{"num_hidden_layers": 8, "hidden_size": 128, "num_attention_heads": 2, "num_key_value_heads": 2, "head_dim": 64, "intermediate_size": 512, "vocab_size": 6437, "hidden_act": "gelu", "norm": "layernorm", "norm_place": "pre", "norm_eps": 1e-06, "positions": "alibi", "qk_norm": false, "attn_scale": 0.125, "bias": "all", "tie_word_embeddings": true, "parallel_block": false, "init": "uniform", "init_std_qkv": 0.0442, "init_std_o": 0.0, "init_std_up": 0.0442, "init_std_down": 0.0, "optimizer": "soap_variant", "learning_rate": 0.00304, "beta1": 0.95, "beta2": 0.95, "weight_decay": 0.067, "lr_head": 0.00681, "warmup_steps": 200, "schedule": "wsd", "decay_fraction": 0.888, "decay_shape": "linear", "final_lr_fraction": 0.1, "batch_tokens": 16384, "max_seq_len": 384, "doc_mask": true, "train_tokens": 119100000, "max_steps": 7270, "dataset": "wikipedia_en"}
Each number is 500 + 40 x the weight over the matrix's rms, rounded and kept within 0 to 999. Layers, rows and columns count from 0. Numbers have three digits each.

# layer 3 attention query, 128x128, rms 0.0945, rows 106-127, columns 0-127
515504511511541606497532587633494505579583429507528593541510552459535552526520486503364503521504442555500508429553544566505424512517440519479477563584550462564478554512542422455516530485511466481539469517495514460485511498482584422532477398512454546453497504471511439485526478530445510469460472518510538472494431437532570424533524608558438541443543499580550526509475495535507440484514
515561507496424468495447480497460573377469417492546499447450554541547407508470418554604514502471494461457481509593538486475563502517416423430508519545492488432402523550439477417467535552486515472452485506538529548421350518504363554429514562509488499533492456554428548545471542498536589493472479570514458559541557608583535575481573425453502430463487477547476353572613578549528554436527
527516473475478553520480451520532521593575511419476587574515518376483424549478472465539490473570462513422475450604498504484454419498566523574514476477486472399499561476463477493511536529518485454497481483532537531461500485470637452527382533536536552520460505414447596490578535464513463518371463491386476487495425403492536400524553574479408510469522551474516510549510535545615521557478
491431508510490442415473506447420525547507470446430545441513465427470529426559422531491502505493554418467444518479511482484468397447464512442538537497545511483434568500475548577415496499553526472499529546529475546437484572447593527555450483443505495527507433527482593529501610484582469478489517545572527482429434434524465477507547486439520478553492485522469507550470504528535534574503
434462466514543504505530446465434435539552503514482481546523504504390461443520496455566464466498574493584529555467533493549617474457574466596517458408573545479498546471516520495512541504476450500412457506496500443465483511505502494492516535509585555499542530498482507454538512495530566537513517498528557511521529548483517507450513452517559479533510484483454498514447493509492531535436
590496541451511338466512478430568546463490460479570553498446531526487445526475505429640580510507552498493507487535547464454503436545516463471571456543408454452546404653438521526516504526564450508543474478518488548477486499539406573479513626497521373513472463473471548522427561412472476517415485500349368509424583467488478600528473412455487498516481556466437481398577451495529554457474
409514497492565543416467418547467498541419460517489458526498481533383497476570478447544472559471524452559472497517534500531524448472451515466481532568606570433493554520506550423521539477498496461469491584477503439531506496536555581528474519474493532501506416501522553454519561515514544466500525519558504506475509516481562462483512403561497474518529511575502520561545564505455498509411
454494468575504398532491586464545433561454494476512501559548497468574489487434489559520555531462492466498566444464583556440580404488439510496635540499465506474401441526397536477515500557490510472371489496498426515533476501512533472528429495520575499515458489428513481438530493480452543465502502558499600467508437517558481467541533487573529460400474486521471515517524511523521443409527
431478472503557510482446511533452513532518503473459475522505556427509597465509421471451505576481510419566521470413503489452477414506488513399519432528507484474515553471478560560442449515499504499459485505446421532489533551454496532617470460482568531465507452420434514463539562523509478482474494577553448454505454544568477440535467499457514516545520493494514501522500555462497495511528
567551523418524479510535542500479557434565467526517543536439531565451552505465518454458499493504481488502535556549497515532542507580563449488494417509515479501570490571524504494516520476491401529508467459496468516480424541484430461501589532511435453467513576497487539571578476459472471581485503533383472486518494474471474504525447518414449520548515533483457495537524488516531613526542
473477458530554537522474533549458436565516438504539507554550453484488541441550469544444489495442429512519480450508529555536494567467428496512514539564573481574449558486565495450504504509489480498457496511488470434477527496447543422457470497472533558472479518438482470486531516572492498443565469459557544435448444508528532496498513517572482577456546397511523536497524548560475412495554
549545540591478564507544544574530494546610429442535620519455488433463533583517506480460481455533486559467509416513500550443568545470512456488493382518567506488464513487484503475477487523590498465587478448482495508499432535550541465458503468574497569500516544392535509449499480538431460517483526478431492482628423395516439436513539587453393546454504495452492509580437411438536535436445
568511479515532529516447551497530450509578498458461553476509540543660451539434566626510467536549409566465527467520502489486523556466466519479507468437437408526502448444464406513522459468485524573481484443437529498540460496527515398420480479559468557550448600468558465504444485495405522447471474468432511496603480444537542443477408534508486443427468540456546522430448482483528420463576
457497473502477505467509525555625462575501512548448481579542516458556513529472561544428431556415463528471574475536516541442492530487469514480483510511566475475469461502525481470548498518497561573545551569510555440557491534465589474479523480518459562550459543464550470506484524536413547384453474504479558498573469419499566405527469541604427520454435521548549550495408471450419395515453
550553506496500459463529577473570480528558579424536467705540461465463495542481507534526505488515485472436579460583487537485492467502537506472627476451430416436459361545381414481494474529481505527524520508460538505530438507466591517497440478578566542544507542448483443435490511486464517444450496411402534535558511476496508503512554508647506538479417481406505455518507477511523449505536
479484502459535447558497476436447517473463559505495518527520510472482484488492461432539541484429543555510517518462536437523515475552535452532516472499486453554600558523551541567549491527445493523541477436508401546485507499485440507546534551505555465533555502561498519519542530455560357528554461505459387469408470503468410530433404463408471595566483430404535479413538468444509548546539
485503483529524555478503463592429504556446516505517474571527495386457475558486416424537450443435533443509485460572455574472472459485532447544526528525515518462498572509413481459453542565520434430489434480497509399451472491439592582516464450474657534468525479414478525438541529532482527529419513537499495489486449600516497479515570483567493557534515436513486454600596521536519507570457
523515562448500450498544525458468555397532560435508515494476509586444559494549479498491580488557541483535528550525495369564468518574518538483562479561422454480509481482537511555499484484473473524571513461442503577514482540476446521541501471465468438499556497519508494515477527523529457556551504504496475536495617475459475504470463484446524474491555537460523496461549520492508567524593
509504548558504555508508485549523446560539407400402435533481477489530444502518530515448454500543487471509451437505572589465490465504510453590495543437556487511480473489421400453586488515585450455422458492478534444487440540491605508526460543578486562510546534507569466477540471542455607460458416548429578557551506492505585456531439549500517523410432545524468557517534449488559467499450
423471556456548521432495447509451498536456437456458489494507447495398594436574383430449501557481555438518440496429536473524501427468447503402513514567605524526462544485535624465458490458520505433531475593474465510475563523496517587602486502469523474488575427507501551487515554495565473484527511483587465484418489545484492485497468476498487512566558487550529501570568578506476446550460
460521492576541537547476525617571461535483550456427546456501502378597467514471492476420445516511389502517482451525544524508522458451439543486463563546452533481608530526471535494558511540512530499490533513433472479537527449550575460557434421536450517496423525456521466516526503513458454457471497539473443487564521498564493394491408450488528506470480527520553544553423467490509491472537
516554614492459465444458358484575462441480432471399502433445510575453377492538525450539540558624583505534414566468553449494545463529434471458489527476487525386506479481439584489524512423550455433468493546539544501475476497573501529481586587477452431467542451549516594537490530506545537540486512555452480545504667507495494530481396426384508387513504655496465504531588503454480506546454
# layer 3 attention key, 128x128, rms 0.0926, rows 106-127, columns 0-127
550524525545540547466464516556455474470526461544486524493497469502665540481462441601480500522482602543500527472520574513569451467445453554513534491480409396550491538383509583500481501455479476476501518456522380526565547482461454477530485505571541495557475483483538481532535556515477469471504553551434479481523504476485491409486515631427526510532569466481549485414493563495492511533567
534464380420540442484494493435548540519535557429528526553476538503521462572415555497523485541490415524498561502507520564420575476506465590346536457477418420496446503452459497557522530454493539483500582531465574529460549446532521554413454507484639507525478607518447574570565461531469594516453524463417515509568581485440558487501507488500508546493465520516520509505619522497467545478457
517485485522528463583509456513528442554586495498402519510502523496583526488497450558430466503490623528527522548473489554483466512449508469518474551477403472511442566388505612494494443371602631408497470520467575484492525462485452465560532506484466506560489532530521510574537528531400439480479562586536488497439505484428500494513494540457489554500450487506497496507408554377597520535443
587502588590561444547483470584595511514541419459544464540484457610459525428509427510441462457420540502512531495469539534603525526458447443461513523496600414513443585466518503523511499406544544535497493466463533568541481398477487535493511519479491539580543472482463499507560498546505451444397473512596559467534445575547559496502517546479508472542485475521456562593481542469554507539542
463454488513522430425524495517563471500510518519459467510505540519407448534480583485525466526447466439476472473545447509496560564568519455446477471485533551516511492593517468471533449521521579470494422488602540441418475496511576482573500465418490556477511461508474529426403451454498522537513476477536486517501530472458475472438513450583510563460433485458443465507530470521536456464409
517443467451569506514425553409452488522532476493574528526542556489472610490615450586511564513418507481550596451407513545480513460460492533556505579442477469514449493558395480497538554552515385599456503616336553485420499575391415480487595578534556440430480641467519500498506536521413510485546440499434406527501490461510562559494468435501468402570437440515544413401529563484513587480399
523492489490544516457510471503557496487468554562464477545543522466499459549433537568526480516464470501483432477502491537500560513506497543410424464497493502495590453502489477444483461478479519505430444505577554543474533453507502511503518482486506521535488502501536514493448451547535612478441488569567428509514480548542451510450480481478477571500520523517422426521537435617513439501507
547429558483519434500483542446522489538478544477553524522581544602523489535481500540491577515468482486513528518478489547466489538474471529419591446507456508519493395475477470498487445500527515525433536567415534628515487456489477522443536545454573457494440482485503510559558447527470531478468481575531542502473553440491454590520499501540523511473468507469455496383556567488472446476552
494462507544491517545459552554507455461450486522471500510530545532493545489524426541468494470491543563531501516441552560525418544431519511489488521514510443473550498411512499489476526470499516579534443497414535553491509524423466534504584475454481490515486486457469523457500508557496459464436512539574535411482509532505475571518500506455464486566547439476463481439465566524567535473450
485566468504555488535465549481568490502499443490549552517458521452482596534465473448482535529509533406514541484560524535543526508533522504551510564492519434544467523595487544560501552444493462567550433507518502381459441569467453431540503505501459546556577553466538493455485496494452488518532554450385500515473445487460537515576540449544460454484470504512530492473531506500533624500388
562422499505527457395434495485507473476489545479542464481487508530608487494427491567521541491504481535487442503527475490502506504481478532435520438474455498551567455477549520580488382454488523447449522489549512570547540498484471475436478537429537546529436478488531514482507489474521536523477505571467446434513487455498473467480507589536496539452517411465440574454512453592510446486519
475520494563589417484442497509476421538479507450498515480568490469529567568546411551455518507556601520488584460565492533483509522486474473598521508490485467556534595438469545512526556514627492558506383428480478493459523493457510492557474507538510572510503477527493480512500505525455442505525471477423442511560500540479526449437513517463468518464533411445559550507446543467488590412497
509442460486497431455481452510564526489564553484509407503498444480593532538464570463609565539526513506484525520564556471503544502449442536496510517423453544453505442485529480464460396516502426528553537509472508492556486621492492459578447575526466520478483509556522514589467562496452551567536498516383472461581545487564519477525412440557477544473480520487407518505468525438530489486525
562503487500554485440526422548559557452447527505467442569492503494512507486420587543526477570495501496467498450514519515523565527478528543491489496458567573500565463474498524428461466559500403503444458522549489519514496548483484440502512523455462563476481444501543466503436535488472555486464459557520422492557538509594496507487442490476451483498521545546422420519468482522562505439516
476505494456547447507470492418514515414514575435468396471507460409479487513476553544502548568536464515463616541536517468405510543540472536561497556449442594468493425490458500482486491498580560552477547583501564524451429498504470542478558480461449481449477473520502461534454453522476491576503448474452461526558610451459521553512476525591511537481525581553448498502532606484577530500435
420467452485491531532511545515454494506478466522486540488473490455449559484604473477409525427533510533523440490363461527451449544535625447564449574434579448533548553562560552563518513511445573502522429477448472493500493535452470494504581476487479496478544516473546526427524503438557427490539487499515531514528439471406524503524553459524560496541457382502490541520472469497532552499421
526520519495530543533505450504482489482456547492414482528538586460567424598403480582492437505524529572536521502481481565394453508490516484459437487550457502502551496445528531463454539443577577464439492519494534493417425402494475504451577497413547462440515513516503561497491467522481475480402495507560491534527525536431503574484521542549507528521563403552492489444505509585577447504438
424587487514482503559464547520499475384504463494547531444437457505500515521492454430494553523559517503497539510410496446537482544553449505503499562554525427488463440547554516501544504523532477539575484526474544447547517520536434486524509488511439486493574479510470497562462471518498464544554515440432542439528479483461504479521552510548512456534565510562501518587533470412534524496467
470524625569517400428515441422535504494505451522450475485489414578537547507490505602540550571432554527510488536537516473447542580508426486534572466501448395502409392442453524481468502530550534465514368444509513447418433591519486512489446488541450467510508528525487496499482494509436553501471513503513479506430534499477528560507507465551517547456496533566534585479523494436472479484412
552494580541516533541459543565489486451414438546480510518534468522460558440533459595484474496458564549518418494442517529454495518512514489489506461584551409519563516410493482452473508491478539492528480486513527581505523478484497512479507463507508500552516458483508469426450502594548529431437490524609474437459408551522464517470534498413476513519561484521495475517517487631497459527509
496551523507530611527519461530396365632466446584498516471542431550526519506556423609489437499508567531502479499413538540530373461448475528502522508527487396444550576424517517479495559515384422523447508464435397581483535477481498528534516527529489406589449489529497505562563614512452510469518550537527514551421475513469485518519421459421479486537537463504571481459521485450534435563622
484527574473532494508466401499595508504483478517461500553529483573421578516503524444543597592448476527530499454534453516430548511514455468432441523521557492430494420479498499393499478544481503532462468560516581427428509622549467454541426524513415463460613507524455543567454518541461646489549470489482462523397459558553484605510420418464459522501467570527527429535581447537453433507489
# layer 3 attention value, 128x128, rms 0.144, rows 64-96, columns 0-127
458472460451476525475468475491507495484495510475462507514557493489491474487536491493543543479475467509523491528526500491469465539532545522479515544436507529480525478560524473470447512467545500539482484534453596450477525507523463484525509535488513531485502470535485506481509485480519511512527555500526461496463502513483527531495519475508472530541492495453509509490498482510486462487531
510488553476475512504548498526503475534538494458396528545496528431556507468505491500487493495513465533441545475506487542527514501504471533464479529511466502465462470452460469490517548510547471454522489500484455446483488472484513508505428462481510487499474511529524452526521535513505490494497514551491519502477489507531526465423462573465508505483501463528506541507451490503462537539476
474504477554432481503539545580513482499463441440500480530501516442476476537515485449519530469489471528505541495445523472441484538495473478554537496470479508456464554465494513474445504513497466457497513473462495514458489534509538473510507464466508453503477443535517519472505472475401491438509501532502527457507540554502524447523476486457508534509503477517480537499464511484536522468484
522523460477501534499458533548525486472490511505518548488507475549516516470502513534478527547468497499497491483486478507536516494506535495532533435552494495457494512516546498491543520511506516528522458457529556524485548481467430517494531461495476479503446550498456469521543510487469482489515520513493460483486531502493443530483469523474440487493497557538512402522488449587502513470545
466503462446492549502501505421508461489508450504560458465502513507490460529509471489506495538538503539467434509471483497507494553504517470463526489556493502539527447477524491501506505537528555516468488483477528481484475524459406560530491529511470476531491473555509462513500515555514537510517541491502483516532425522513498525470495503503502476554490518496531496536543496495466490509526
531495511496522484507465524480524483526473479526426512475417440523480567515560456501456476470540521487433486463493513460561511497486463515504530565502471469528471443521481480434495488470555531542544542449519511482523560538507525484487419520503541524451488556525536504476516503459498479536494505473500497456479540471480397530466462503456591500493503485529493532532553492530490520469457
450501460469529541512534465491507495531490484523499484525512566496536471484486504491462494481479504453447493511509504470528497490473514513478562471465503524466511521480444497480477574491498494551458511516473519492469536520479476477535439538520505534479538459471492526527533505463535518500456505482518482488519527459482522528493540455506498519513495470512456508490508546483478454516451
493495498473521502502538493479511437529516462525450535525488455471562469479496494457485506523495485467506489506602532490499528468499465460517513509495503551455567530447464489481468527495508482499462487475505472480482479496486557473493529499472478481488505508487521520491493483492444481494498522508476519579506490521582504538502481480476545510482543463512499514522554465481519455500472
501471492522472477458455514520494539453484500458498474534466468546494479489479582516493521499476483465476438545505482477466487493519504477457515498478504529514487517479464532464442511507545465504520548547505504521469456529517466479465506496557487529526496501474534419469476505543509506486494457470507482543562464549509487474478522489483534534486540491489489517511525555469514522525467
512479512503469514507468549487482442506453469458543494458470474556516507494556500546431524535461533470514508529559462514521495509493505457507514472446527533538489490580489519502468504491530519460532470558530498506525454532460480483513534469495470474501558537510536506486489501555500515479471455540493501519532484460489525517513463496531493513529546494462542480559567491516497463527482
535498499494491478483498471560500531482508496509499492443586471538434486500466520523513446518495490514527522444515472534531491495552525479498484455538541443500490496518529516484463548469476511499559510514544578515476487471498416466484464535472510533551469464513492498540527461446555477468465429514523510479539467485512478493460498512493518471472465485556496461524497473519502495514566
472471533520431497510491515527474489501560463478471458509523514493501487490502542481511455495489476475557517484548531496403534497516540487499549493508544520453536508515497481529474509533490498409493438503482424515471515509520521534496536495493507484432501503476529539483498535464469425492519466508553532444475551502518536491492457536515526508471536464438466524501474534566516520477521
534473493512508518496513495498495482541470505527536483502475548557467496567452466497480513507555521435528558520475529445437496492482515512526591504461528487474461516468474544539476469539488499573480526528440484487448493525465538530526518559468485471465493500508476537494496507502478507484461480501500551439530540448466533511516477466517478529504505468480488509454500500453475459513506
541524478508499486500495483436499530515487523575483523509519481516452524503530494521532509446442516506524475460480474497533509585471553488528522549490453507504493509529502497472527519458524529521453503517472541493470563486435464478471484509480495540500481535498480535478519527518497523537501542550468524477503481521514490517504495535484508450524501450511539439476503449501510473496480
477548508559515525481500532473509520497465471480507498419428490484464485477531493449477470506538482515486484492542473511526522507528515492517539466495517533585516511509486518521561482533489480529520517489538479534520548485485506465479514539518533535529475484522514524508532462463529469503538485528527462490498546480507496527490486539451491497505510521537488504503518471471534458485486
520499435543504448465430487527480511490470472478535481474506524496460515506477524538551482548492494509510556422489437549432438516508488483534518480459540463469492504519547519541444514490500511450514513546437504532460437488481504509512566561508485506485493499492495492507479469559465521469476482531462501525502513508433549502547474552551512503489513446504553455505498551448520489512466
443483472506526538473516494523532509499463502477533454452515532465548492588479481485492493501483501550534545496529471542498490522415447489499377534488470441495460512499509533490472567513525521573409537502452529546511481525441446511491514470557494495529467532479492496487487505556463484526519559500516487508549501512456529458503541493527438533545508519525498427542540489466477418474486
503528494577467495467516492477473504474511516494498544535472471493536527487531504493487489490475476483520506528509542503532500504520503481492508469508514494488535466466442467488528476513494469523528484476541430461453519478523531514509487432482530459512517457550561498546448506489524470463569485495531482507464493527482499545487502501448544467438510519451487490523471497537498577454556
530500493550535490502507485529502560501488549546479465453463495481505481485548512538518470503500450541509473486511505513521457531496498501524495529523483504450508508501436482511573518512487478546546480480504511541498490492476548511550498478480506499499417528498521493459564505444462494491488449484472503574413554517478484460451453505461474494459499488501504441562494431553453509473515
461529495487536512502490510476491470479507568526479517469465493530518490541502452583532484479478437471498445539507460474552513491500477466468490514513480489534541512487560467433519514480482555567475514550469591483494485425482488459550556531478477501476460545525526478560472490485487456500531524446496495514520458487498479562468538494486506495521534503519522554491550493495513451530534
527563509438524538512504449532480568492523535509532496454486504501528590539471495524497504490463522533463485544496550473532499501487521468491437521577446476498490497569521465553465514518496536490523508489511556520544473458431513509491477500466479485509425509526532446513470497526594480556498519415452501454505504507479525474479501560499473515516490490454507500521481493537506464537538
520503475510469460525439500544513490468505513510447547498482478526517513501472488459503556492491513483534516508502595518528511498484515485480513534495466497497514516512495500504473496451507483511545491450518443545525535535481491489458497467496516431500505474512505504497502476478519553530544541540491523464431518554449497486512499532489503474509482525432431458524489530484500519502527
527559524579529482547496504517523521489521521479537505462508500451492487448489509442509464447512485507477493486528504548530504538473428526506526516480450495564510536516533507498457513503484480471477529417509494495512504469510521523443474460527515496479512509464499519494507485555491484508476463498448479486498494528596498442513499534438461505477508546538441451491461509515521537507489
501495508533475476537449532488465510507481522542505521447525490545516527557492488541493512470514504476545539483432479534574482527479474487494467537526476465551521509524532493481478570515499531569542496508525577533503495548459458521448525497491528529571490567463511486525534487472498490525495507528454532461505447498453493480459504524508499459523495499561458540456489479518515492487508
488554493479520481432457539546499471476492511428541568493461501494528478409509552498507534454519488493508488488460492515538499515491512501520587424520481460496555496453531520493497479445509469472517501479569478491504468433473513475500525499476480556560505481510528494508460484476549503496461469508487506537496523471512518532507518588507490514496498519529528473526439506528533543496488
480484487486475509505496515516503489455505549486494504545491498509532469448464496532524472435457516472482500515488483494453489512513503484462495530453500543482536513503520469520505463545544479536465454476529547489504474494528518565502485511505513469495559484448501497530486466540483511560494503486454521479557508518541526525481484479526457492505532472473490499505545556449462479442534
464505537508508495540545539495488506519481519479483529512533478467492498475481551539480535468509555501498473530465516532527476489490477517509540470464545531467501514505518456514459512549502573504525478446517446538534470540540508468542511508504506474480557498507501498480502498479488496471485442512510559457509496517502493423512499524487545482443506486497542495558486561493543502494479
512478557471493489480475522490557482543552541512475503472499478478524547490499476506550492495517500471487538499577472522500467475491498543471478551488485473477453458499532468484481488476506485478526532511512498512468544557447544485484491484473463533425475479526506499464498507519493530516443537465449487483494477506499511547511441540436546494531468470469526541498513491548498545494506
487501477508483468522465534452399485485521499470576488514532483432504454554508580476528503480524502463485514518494516476471543467530483530548513481504512522460463501545483520477452482510514481471513452495452441473499506505554531558517505472478522472491539462480541500496534502520469467496545497500524534494530441494498528435493518458479511509429441465499467539539549569532484509503481
496477492491511461504416474508511507456537526539514483499489532531554458506542433547463456509453480473510506492497472469491487495479509507532499485452583500517510462488486464491535471531495542449505472521524509504528499476473516477489540508531505461469535527471511515531489458522434541534486523545495522541534492476532497558484461546547510491490531479508525501465512493499453478541448
528524475529461492491451511541472548499471513415507511476517514467460534533453530484551490479511505512528539515453525542474477513499546484540513484476542470513467592470519493496447469510497477487533510521491501559476506476475453461458528515464520535529528489463491505506536518490506510485484511490491449539501532525436526485527545505541474516493536498541497504483498522497491507493419
462513498505500547468482486505499448468484461519508473519464483528566445489473518554503462503491513514522491473481474501528506451550473486496539499482560558485537469511498532562462535496519435526480502493495496506503447513455495504451528568511505486527534491541495529498470450521508505544477525511495469526491523477474554555496510466554495485493450530484488484505497494489517523499519
508483519491537556484522502430528486478521455494480529575524556515561498538519474500473467510438529509552450500505503473483484474503501520550466478573505501498474513517481438508504533532448558554482523505522496539502475456457504481468533525491486488513501531534491497492499499467493515505491496475460473488515505479485482510453481492520552470511444507506460474507528498464492488504553
# layer 3 attention output (transposed), 128x128, rms 0.122, rows 64-95, columns 0-127
524525544524504509448509530495486526540485478491489500496509484483489514505458503533488464513546561511481494440531485513536492499506498490509495485542485501512529521462498500519501477515487492493497531497539454547513450491465473512494521480505565481473488485482513493499494536523463525499473483494501548464534502489503451453529521505499488459482515503580477506519536441514475462494504
502510476501527459496495518471561517474474508536542491515529494538468454490506553507523540456489525519496501522479535393452529540507473520497526466493475503506543485517501548518484465479425529528535507506532512586565488481523502500448554510526502469489517506460478491501456450472468499478503491504520459504509551481507508518523511450473515496507536462473494468460520489549528449466536
514442543482533480466471480481450556466519540511487508469488502522485470472530547514472480565530532499531528519568473499506499464530534521480472508494491491446480449435460526503494484507491485523458514534537508500521509515540395534530489552459574455448530469506462522520474574489534498543497510468521489471505500463455512507426509483487474440500525508438503503503552510549526510494507
487492493518482505483504491465460497534539505467490460467520511425482469499545470496527509474511488490459521462535552490505485510495483504495462551468513502583535512525473507575447506504481435481482481536478488527512480470541552492483496522479557538519506479511564479465435486562523551507490470504512536522497530517508526473523515504513525477475504469498482530461474498449505496512503
523473474523512505490472521534503530509511546521464523537495471534515489488481518542480492491451489527522519499507450481494515476514461502476452459456551514494465533541493456476510514456459474522502547548470538506571505495554542461490506482494520546518532551492489519470470486528496488506491495494506494475499554453517486494501491544569484521467456503539483480490484442512499488500458
482516488472467494507515432497484491470478510482472480470540582499522429486474552501504500520461492503536514527465475516438489552501495471478472461514570532531486477524543486554545483490430535494478462555522500514469454467490487533484549496494432485555465509474511500517541542528488496489475508536502527519550505491508520526516574496527475478460455531507474525496478467459531515491508
575527501502538492492488509490500468461533490495475525436504456531483542533485547491492514464489526525505476517508502505479516480547485525507458520568479468521504479504508496483497466508474466494540482447505470505506472452490501514490495474550508467476475562485470495514480542514487503497506505488473545519506504518514447491476519467503506479498505562484528510463490498481495530521512
523498534511473478483525516487525519507488520437539444494496502554440487526502487549546508495470512487513527483491500507486511539452529505475549503543494499493464447538471501497526509516503543480529490505478514478530512481527457520442479482510532446507519482480474481509458518508544542503481486495523517473449488531508484505509497507512462471509475527506516482455492510518482553505483
494539493500510525533488503548497454543512493555509513467490518437529496527491471494520498483477484535503577444449539517496492500507456528556468489514493480517516499541526523532580478470447519506525467447535472479536552470488532506504504494452499411466537447494447518519500535500516496527510504520450486470463500449478524511499443537495511476561477515507544506501452450491501501448552
477542473482500536489463494528493564466532495531465488532500544493465526475477475524514439509536486436507487441452473514511493478478505494509441526537511464519478521460557535482532491525531504518474529489469496528506553448543549485463510516501526508476474482518485459494495524493508468504535509466536508528468483536500518513508534530495495503505420510554499495468476513490489499509505
429485510465504578471533517490493449479499521532537477501458495492553490510489449502481542443465478520450433525489512466510481543508515548504471506502479503533548480469442511525548484520536538538465492504446503531537495500463531463502487496540537532503518489494511455515474544514435566516479552455496486527545511490470524438484513552542499481564485460463549475498481511493499474445486
522499499451545490505511483525500534448439537490584549493461544533420504517457505482510555501535575527470483478518484480515461505597490539481488480479485566501449489516472524487511469508460433511481566525522494520456505524509474508499455506469511452513527487544522442499459503469510541513479551533478483535438506488507487485495551451440473463480481553549460491515566490460519537492449
506485489466508465506500454487481554477538523504477504493534491456459509486548503450545503507484515571517444490514459551516500504511505520480442469543471492516524501549511476456480506511512532435489471469532487497474556543532450469530471475551528516516514507503490522451515464504490450483509552484504464501493475513530467514509540474508523504516521558505511546506520541480471519490431
445459503496504515466518465559539507547496513442499526483546547501538474495491466510518504519500496503470520487482494520493512451527490481511487465548500455539489507497450536521457525480508543522576492508513520491504443491513556537522545496532501492495536462498492465527458463457469497464495481450549512550508478495491483441511488457541480530480503521463461567526519514471455486506529
535463519488496497485516467536466504516477520535480521587530543522517538524426506508501545504477521456502475524472495493490504449471521491481476527509459523452497496521561483492499489454525513526454482485492522472450472500504508562529542477471541502479510488509543485449463530526504476461480510476480499562537470552490517504493537457535500514520480520491530446503458538495507521472518
464470549478484568528517532514491498496505542540507491496547489490501507511523462458462453453518516480491499567484496481557540517511540495535434511525463553518500510459487518500521486504510504516473480472548512452506534492492466447503481415479474485517503472521506484489488471481504456532558561513571522481497490468511504471454475488487500499520495506510485515480527452524487502503508
532479536478509484550474492544477499473543522512471502553477477483493473419512540530514461499473495465478488494429497439530482445533577403549533524499463572513520533485474482530506505479523520457551467468560518468565518467522512468499509548444492521466530509514525493529506456506485557465484511494435503495514479489536425543491496577505494481425482513487541542502417531544507510543504
505480509471495517509506503519519491482542459494513461523495531513492485472496466531552544503514507531493536465505492523470514498509480533490557514491486504470465472547571515475503486453475503474476515520472565477496502507507501488512488534497470536489420510455480436442511502484510536530466492541493502508488476514533534507487495477525495478506501486557502514481592462498507468519488
482544537467469513487508524478519444511516489457494539517483553507507526509472508472532538485485511486461502470506511464480547440456519523482507468483485521497531470527532491499440486460513513497487540493516470436494500477501484493488486524501516524529536479505473472522455482541555512540473514509517517472557510480527488531531493476513519483554548500495456467465485532442546509526490
532469471499497503492524535484528536500538459455508497555581506490510499472467552511480434526507519508490564468503518513492524541512494496527496491502543529493423471497469497530535519504555471486473492472561493505543488525526465532393429506518554552526463489450496486403539486518476541479497483480488499549529469508487501451573441562520541463481449489494504450466444453534470495506516
478477540522486507518469592482539461510489504520486496525508480504569426479483541483488483511480470535481489499514460553457500516475448536501499533443526487529490515450460513499538467477541473493528513507526491516486511491521508454555518500500511530508562469518492482496511466463447525463497469556524483491533491488514456563590475546503542467494485515520506513459429471465532487470526
508520530511509482529540503459520502581494444467527489516496486474487502504547500535502517483502541463464502485526441505467503510514475500519499490493526483486454504483490542534528502571493504499509447507491552482464502472504523509536492488482497518503501516459500503494475567510510444452490487490459454492488461470540505543466530476500463524472529501523537534480505462503542517500487
504474475440505490474535531475479512524492499466501519531422513521518500514513499527483559546485528472522518470475507493519523430513537482575492522505547522491514468486446489497516476469481493503505455508498458525492496497501498486508535531490497498517495506485516478489503512459527476533528489533527510516485518536479467524484493456508520512519512477475492512497499530495497516469513
501474483455515554505555491517545477511477492436502520540476533441479421488511561491493453540476517502462480496514517495436530512519538470542492504485490491506487500491517529556523497470526542469472509473502479489522494439490548491555515485527511511488498522502496493491487452575468475446497510458553488517484503500522522505491512520514508540500476512400532467532489477486512495545503
508444499521489565540548476458504522477520471545447469510486498526457565540514424467471507527439495444463467500510516498499570449554515545489462543492538538520497490540514505546510508502475474470496503525464517514520484494524567500475525484505529449466515519485472448528546515524451485477551499501525499502495463511505500502520476467453546476504529472488515472449518509463523510499506
551502519499502513501452530479436484515498461479550455434498497478473516558525514505479524569488479537498508447489571470549493453503510508515485451511520538500490501467525516441480526485450496458505524532444410495515533510463453463485535507464508477480469558502506521502503508466510526468489521502536493511452487486494469489547500558499526483473496553534526484473501475549561518556444
552514467486487462499509494520492480479454464495545468475469526524510467491526464443504462542482512505582550491519495482496518483481505459500459568498476499529474473517466524471537531474528451512500516543521521471493515465483485516507506517491499531520489564481489544536508516510483512499499584494493467526471517515529453566473490458491489497527516485521475461472536483523473505486484
497504467490478478536503469497484542481459463493533530521538508507484467525461496514499446505509487567503494536450483474487504538522507483563546512498503482507516507520447499532477484582521516497479502498478507509512480483516466488504509488487504447560519507517487482511499519461475458527551468538586523523517488502509452497510523465517498461488522486528495486496472498458478441537487
507477473516480461492532476560554513540502501499484521490476447533458513496449443479467525513542486530543509506495536524460462504497555435461512463486537498469521513415533531551530492530472426437431554461506526540445529563527476458507450499507470490517472519558474556491468509432533477527492472570477480498470604527505519509466479520463531493560522535498526484455528434506518592497514
503489485487498538535544533523504472502473469504473524473534488528451571463527534484464477512496458551467491500481493496490498549511513447402493529546463527536446554483548533497462501495481522505466537528418496488524542487530471501477487522457432547580497472535495479472504483473545482456542501463535477468454479509474522493551548470491505517523470528489538497521495557530463454487543
516501513528500538523522545547490492487484535499520497517478514478476469511569507496433498475486496509512468462448491435489486426524465523504460497528515571503532452511515574529493523525540500493488452458514527499494497523515536535515470497522475487494490483569499503515493488497434483539505490559549574494533455475502451488479485500432509470517493466468516458532488498478564517494502
541481498523502494493501547499469473526582538458487476474478492516431541517502475475460547494477529487540521555499507504500508506461490485497497440519488491512498561500528507465531497493506518486482501493492485503510486488542498492545495471486472441485509500478499477451510530485504508443493483467543547514529470530531479510517493546486504482556522477539521507521512510496475489531418